From a checkpoint of a small transformer trained on Wikipedia: MLP 768 squared ReLU, RMSNorm before each block.
Each number is 128 + 32 x the weight over its row's rms, rounded and kept within 0 to 255. Layers, rows and columns count from 0. Numbers have three digits each. The size before them is the row's rms in percent of the matrix's.

# up: layer 8 MLP up, 768x192, rms 0.137, rows 633-692, columns 144-191
# down: layer 8 MLP down (transposed), 768x192, rms 0.0346, rows 633-692, columns 144-191
up633 113:125112096139113102097080102159071117126172164118121054171165094095146136058079086144137087155108102101097128156139067177118091119111059123129124
down633 103:102127158143045121120129151188138146116112116104133172097131110078100105151182129118128173090095120180171145155123085124104158163070129143132123
up634 093:158145161119145091112120062118101164154090137137120104127164126135126110146163083134136081137123089157142159120165093135174151118090110087065121
down634 095:100165129179112138152114110094094168134130172127073128206090124131100109144184115172151176139115144153124145118118123135174108077098102165142133
up635 101:121150137071121148117115115190170166055135136058091081071122166186112083118102129106072205146154128151099101151112101174117123123109168142139109
down635 116:097136068066095183097104098152163172096119164124147090101140133148189136147061176156153070169139136103169119106156177045171124093115080147158121
up636 103:142131134081121117123133123181176115178142144099093098091153128113096118164141172142106162177126104110138156133158105138170125147135125088133129
down636 111:131139113142099111174100084113163127070130156087176130148166108090132134154170120112131134131103083133127196137105159105128127167178111120153131
up637 114:115109130129071089089170135125158118172157086092150085140180131110118153050135092109099093129101075184144119143116096109091199128108083115134172
down637 110:151109114148116115098155127099191199131137181122205127165156172061151157195159166164151131152094119097108088099139125119144106135127126121153128
up638 094:078101119093119146089156135107135151103151088080142161158171136152132113146189152148170176117145145130111131107086090082122085095165116155169140
down638 095:131140154174141101110103194119126112115094096125150146114114085133139108163145083121072121108137099182112036114112078134119096087121208096101092
up639 105:153118090118091108126136221148108160136140074130113085168161134137196118156028190088159157104155179116070139113135147127139123084133094067114100
down639 099:098154185116130144160085131191142113066115161142105168156130143067134191112120152162158101136139058152177178120055137131087138118142115126145074
up640 105:097103104107098107104155136158112096187110123098091143146153085171098144112111165110133103126139170145140072105129133112122176128139106093088136
down640 097:113184123116069159183163110076124145100105168093143121122128136159135141161170183117119106108107100126147158177155120160101127077160101129144129
up641 105:135125133152174122117108107130159118096122055137100149124151169152124097079076085173136160093117106148166125101116107108146092120184082200175127
down641 098:147136135179066106122120102119094124158105122162145127129151189150169182130163120140066094152081170119081163102130149105127103107116083154051122
up642 125:109198092103179087128100125119135171173122063154109104129088115142111084109163129145195173150174163091123144107147179181079137187139117132164110
down642 135:133178151129165117065155157129111150120077115115170131084130090112161166130149165198104124152143167133125130072144163194100132145160119146026103
up643 085:137145123100132112129093127065171183122170078097111117161142107088157100099134180068133142113072126091132121171165135190112151069153066125080156
down643 089:120094151081133120239134096122103089118132154103130170061131135155127113151074107115177122136159131121130086111094137179176162056126167120169149
up644 102:161120189159099199127176132162177120094163125131134116094104095156108066149118108167131121165147104101125182115127156178150106135086102138136194
down644 106:138176151199102093130070094054132146186155121130135104146101114150120117101125132102122133168117104142136168119107203123118086139126129147129168
up645 102:156136159119105072110110148123112170168101081111126150116161222147163109190168079048140147113188139220088131138118163164142134135133113142134111
down645 098:106129099109140155093137090090138140208109110145134136131139125107136104082122081126107116086142185146114062102139126090125100143184136123096149
up646 097:163142096135107154136089187139100169130132116110095106126130111083139160133134133077132125155151134148145121110079131086075134143198130093166116
down646 106:148106165155088130165133128167062127114120122076145091149102111107107071118156080137131147123162099131198125162121131122065162211097067090114174
up647 094:172093094136133148095126121131183096147078082049106078117137090095127069139095093141131169092158182097126163111133133187069158145146108115114173
down647 088:166154131126135104109132170150129107096164131118063134140114151137140123102111130089091142155128114134083182102198178110137086092129117133144143
up648 106:144120145121122128168126107143167112149157158080139123115173140164135098149099136174132173102107109127091096151146055152173080126138093148120115
down648 092:149095127179130151200132150074108144145118151196191182152152157114123057171152166084177173100118139149182000168179110138127163153147108108153142
up649 083:137126114135101069152118071098123126196162142127165130119108116133150136177122082132081077173158125107101151088126130140085145130113132107207155
down649 091:123086123164114189189168184067080117133086138072151095156095147175134079085080140154084107131153109100088160134122155112119128063127095124173057
up650 091:106081206109175178145154102085127097153137151122122154181138188180103166108153144139101150108143089151147150069155091098119128153127097196134107
down650 094:110101062063096073078100143106131125174106130106129128110101104112159124133092150120168123189104158185115038171079084097186120107195123132149145
up651 100:133138111168129114115096154188167178072091126156102149112156115108146121082143125175100199093123104081160150078105106124135132112149145094155153
down651 102:141163089124186147103071126133141122099154118109118089159133142205107088154096167176128114105153134163137151097112092112103156128102153116083115
up652 086:168143108157172102154102143071090166095101129136089107082118058147079115118070099145080152151088115144130047106111130113127088085152205105093068
down652 099:138189140096123132135129145132137108151180187093141124101113168155136200142180116184129102098149131110084000103105125118142140189123140146140185
up653 102:147140083078105114133151146173142192143169137146164112140170127077097138099201181177162155152173122163080134144122128118106063193155100132139136
down653 106:105165222123174112135088139119107110171121087163154122123184109100112156120082160041156142146131073160157098087116141128116136137124145160143174
up654 103:102132106134077134062166123123158131202099103103089178089082118158161113097119123170118137124135173087153152132147138074152117133134157054134146
down654 095:118131102120105101111098101122074116191152170143144137166143088166130078105151181098114121077133110155079225094144088135143132148138100131089138
up655 103:159080181112116173104074140117134140185171109132080131171179128119113094103148169112142171138068175197110118108127098088176120159074175161155165
down655 105:100145129184136165095124149170091147074092130172095124124132082119156121072099112126138116140167116166109120127146095118151162144141119077152099
up656 102:083091112123094107077176131114216107132149116130115107152166155153205115093132141118174122096146193120148108144162128197143169140029121094071121
down656 098:160111160162152115163089110127135116138109137075115116096121158083098172190160134108084146088097109132105128183110079161137122097099096186108134
up657 105:113144110105166142093103150168120104115136084109092100130100142107155115096149106165118067217094159078084124120097078127115137164138084132111135
down657 104:122187078104110079107103175102153136118155078111151119154096093135152140071090103142122131146072172137078088145138155138104113180059118132186116
up658 108:150090128109172127127113113131169102097095170177072107147096153190190102180136132148114180115136144143134169153135134142162188149178084145134035
down658 113:140137157112117157142208103172059165163071081072159169134117156117166104136131108127106192190154116127080129174145147091151149173063154172117065
up659 102:089101125108131110134115151073148105154111136097196149090145111132128180156187120163112137140175105145120160135116165126090143126151071118167169
down659 094:167140114098132176154141100105164139071145146239125162139142107104132098080129178113131164114095118131114191129160087102152205106144098152096162
up660 100:149176141143156148126086153149099096125171112105095135106099148149180140117161125140209148127105058152146152125094123132196143087077101121108153
down660 100:175099089147135131155130130153170166163101171123065187123113125149123094164113146155177095158136134085138122111148063168147142146125169160086152
up661 092:137170160115090083156103146117182153086108156112078144099141103143112136128149096126174131108191060192138134088155128129156108130159135101144145
down661 103:158135122140116160201146133085153180077145122160159157081080186138143088145156090112090086155103154122102015138128160175155098115121132097157127
up662 112:162107143109110101117138150174130090058152182117154095112123112143178127140085080117171143112159160096121086182147146206170134121135151105122044
down662 104:086084153096118133121138080174146197107163091182102102123152128103087182158139096153162115100086128095088190144133160108069148108104146072084134
up663 109:128111147110077061073140137128154148134121142072151149140196104148090129145132173170139164040182125086132132079124110215137120183110108154168116
down663 102:191122154100151134132155099120143181107110110117125055140184151191157123184094151095078078114113074119091147134134167087068105086178109093162057
up664 103:192094156054107100136142069174152158065149072163134145121146104104099147128128169072093109088128197148189136152133080149184095128118142111155103
down664 104:103131135144156057116180096095134144123110150080098163173080143148136095145163157156168123192130170105123131081122082134123117113168107170158107
up665 094:148127094132097118085081166114128132125139171096134135142133132142140153135094138146134085129108089088133105112128158137107150154159167116126138
down665 092:095042140175120112156123066166103069125161120128168110111132165110082138081143119076124175122060130161129120088150158162149070164134097141152160
up666 104:137092083157130135109167116086091172096086145094094080112140094114151104181126122167140117196141167147075127113100137129103149157110101151135110
down666 107:099131129088123176097163182126094146126168087109112119147099095056174146078154106108122044099145102112128187139131137158131071068153060153083132
up667 101:217161111124136162165091122151108112149151152114092104173098136150114118120148122089166140125112088156154146112139096144155152142122157121151113
down667 099:162143120054127145120093103101157171189118160129138106136084195130156139105105125200147082165151127098159106119136147167094149066125095140095146
up668 113:133128104113106105099126121203112136085144106130131107211157112200147119148031094137151125175094130154125125131199166102092106183132116147160097
down668 111:096155203117095069139170148141131148135130122146129116207072091142089136143127152163118171105139123100087132101170181160060107119111067199161140
up669 103:084129189147135106129105111193122098131168101165162069094125166184126139110067127153122165117176167129068113107101169119120129156126128168109068
down669 100:092097158085156160110159169163125092225094129119134129122102145050133076149160158118112095108163098097105154131113146118108139120158218188153138
up670 104:182146074178158146158156149140161090061155170092102135130071105114141135124144126186127142097125112145135118122124149160130104096195075136090080
down670 100:151084105148145089133090143156137100150095167083153123136135096163138111107129133129151068166146065088158144136116147110085106092076192093171071
up671 095:097170209127087150124192153138106139147097207095115156073088168106134112119130122156117126176137132128138109105105104089166175096111087115088172
down671 098:113083125149183117104132192111150162125153122113113091170129125190130094074137125153085141112169137134149076144134120129178149156187165155174127
up672 101:148153102118039117081101085102149102213168125112136165160103076095176119131130152098102209170121086125088080116120077105180084128110132148107117
down672 094:146165049101146127119114126102089079208109132164163161055092140090153082157119134127091132170177127137145026127101168142135112086144126118139143
up673 098:128105166041121165141177151119128137122116144079168080156116146056137131168148168098163078149149109135145052133177135187128116122102131138115140
down673 097:167130118086169106111153114154150172104193116145120143152130131119104101119091132169165142109131104091111174089120142086124164131093070070146143
up674 100:125143132097133127047178139113108133174146112182155199181135121137141114088143113123114180139076154154117146104130185100128118167162090120131091
down674 098:109125143156095072057109125203129061142107119160094108123108116099126095200090137142140093075101137120108200168135137111193092120120125160127135
up675 108:131114137070114103106164086098132127149129105079075113099100103045089128090112112093106115109128187103153092099140085127107116137134163085159129
down675 114:110148115121159130195093138122106093131174135112103149137075090104157113131089128090139123185152147148097221119092155148127176125092123099133090
up676 098:139115115133099140119105089128161145165125128157065064138171042097114137109124140121132131093092156167111111131142142132132119180127140099138139
down676 097:129057094166175156126124150125080121178119077136109146085153122066138070141128118132125097131129127112138078115147086096129131141098143150149147
up677 107:144138121083187131074187155116115137130105119130146154090158102140125146074097080090091151113104145119123105165131109205147070137151145121088179
down677 110:100110130120114126131141136131056159123100138153141139137159147132124140162134087164140146160050113132196136177120107131112182151049070136182125
up678 104:142100095120078161123141110091165118104104190131093100154143161119109120220106205154144135133174119054144158113131137165158135088130127125166091
down678 109:140200136102162102139056082116171165141176117130098139104095164188130119099123077130132142108127100084128143135157076078106120151155100140156172
up679 097:145160154147108151105139174178116154117137143134080139155129170138145093152142193179137163096097196113171140118170108116166179176228134114163104
down679 096:182158138127111132147111143157118165157162067145118100109152199091184144116145099069132144170156135167100093137113223134146125125133124150160111
up680 085:090167162091148140207117111117154149097100143140102078102124103147103163130114157071131110163156121087159154078158141151078132144130134103181151
down680 096:115157117156069142105105116139132111111158146113094034127102085114076186154071138145153077164112152162077151124128072143154131128153107146171105
up681 102:149098183089111142084144102199125126111123157161120092174125091154068106131073096070141212109119127126120146088138089127116134098139156097067127
down681 115:068067097139164137158146091154167106136132185084157166111142180154106143151166105130135135101101140141138195121106125139156103165108158143107090
up682 107:190161100078135125121161101128076083119107100097159170099101153166109172143146112127136116131140095090127162094123081156171120112136069118095137
down682 103:040124114167113158117206137169129156138124105110086146126153074104115120120134108095149138142107094123132153097096167156072142121150175117099116
up683 112:148098174129095147086163099157118165050093118153175179076169072145150131181085157185156141145110073107082127093115084145132175128133062146140084
down683 104:116069213085163095138149078066106088187122125147176131125124135132124184135100166122124142122111144148150150196152149133122139156203082162126138
up684 101:064071113159169086094103166134140137122156116096138139122115134036111077146082116189184119167158149130075121098115134076158127176126126111084179
down684 102:126131062109080211120137166104124081163162160110145097178150092185121109217173140201181142092096094088114122131135141154154159124164159097125103
up685 095:076151124059111117160108204144170086109105164058135178184122129130137125168091109096098143135121118090101163186106102129162141130201112088146160
down685 105:135087133063116129146112103158129108130102115073099124119102139096162168179102125162105133090127137123170152145096079166134154106071113140089091
up686 101:144117150128100071169167111135131174159105139138100054156100082107109129132117163162184112190144153162138169087157090094148135175109034165108068
down686 105:187147152091150115154158126128186159180141091172184184100142100097133161119178140138142099126089222120142088146118136080112141160133109137105107
up687 089:091190128145190136129140130166126087159116109164076143167153105137098105139158161071155134167136147125106074183134118132123129125120159147118157
down687 092:098126159187100116169088168092163108127157125115132111165145142161156128174117081082124188165113131064119113077114149123131106158079133149167141
up688 094:153157124114126118112148120092105141221103154095110151122095141120126155078108150118125149160190146152192147129127125138138132175147145119167148
down688 095:124104160111104179094143106170109151149214082166153095097132189127161106157155179133147099079114098089160147110146098105110095175089092181083106
up689 105:141110108115127064102139167131158210129113125112139042188146125089076165038071163140190112100127144148056109175141129172148139133188118125149140
down689 100:081097134198088169132118092154142162157142138134175176130116105155110154134176086217095115098174098130121033115177194087110138133119142086081178
up690 093:183115153108149123153065170082111132145117115125128138102134121196087188121153136144176112125094047117130111198138051149197114088171167138143134
down690 105:090135081148147082161125149071114206159153134081160139066123180073196096141079098159153106087108104114110081120142111126130137175060140098053149
up691 091:128116069119090125154145108101159157109144086110163106057121151112141112064086146100104132112146121101116176120173094120123209115102134084177135
down691 098:149115153103217136160196139135096135103091152165083184078165126108140169120150122147172138147125146137152093125088130144086114112123091112119126
up692 105:189077077067143135128138142147118177124146130128160160141187128135104088114124125200179151130144138132127115118124119102098103136192123094127103
down692 097:105135082105092106132128127128128133143149151210050143158092147147165072147100151101109091153175147135165173102173083125139160138085147117132085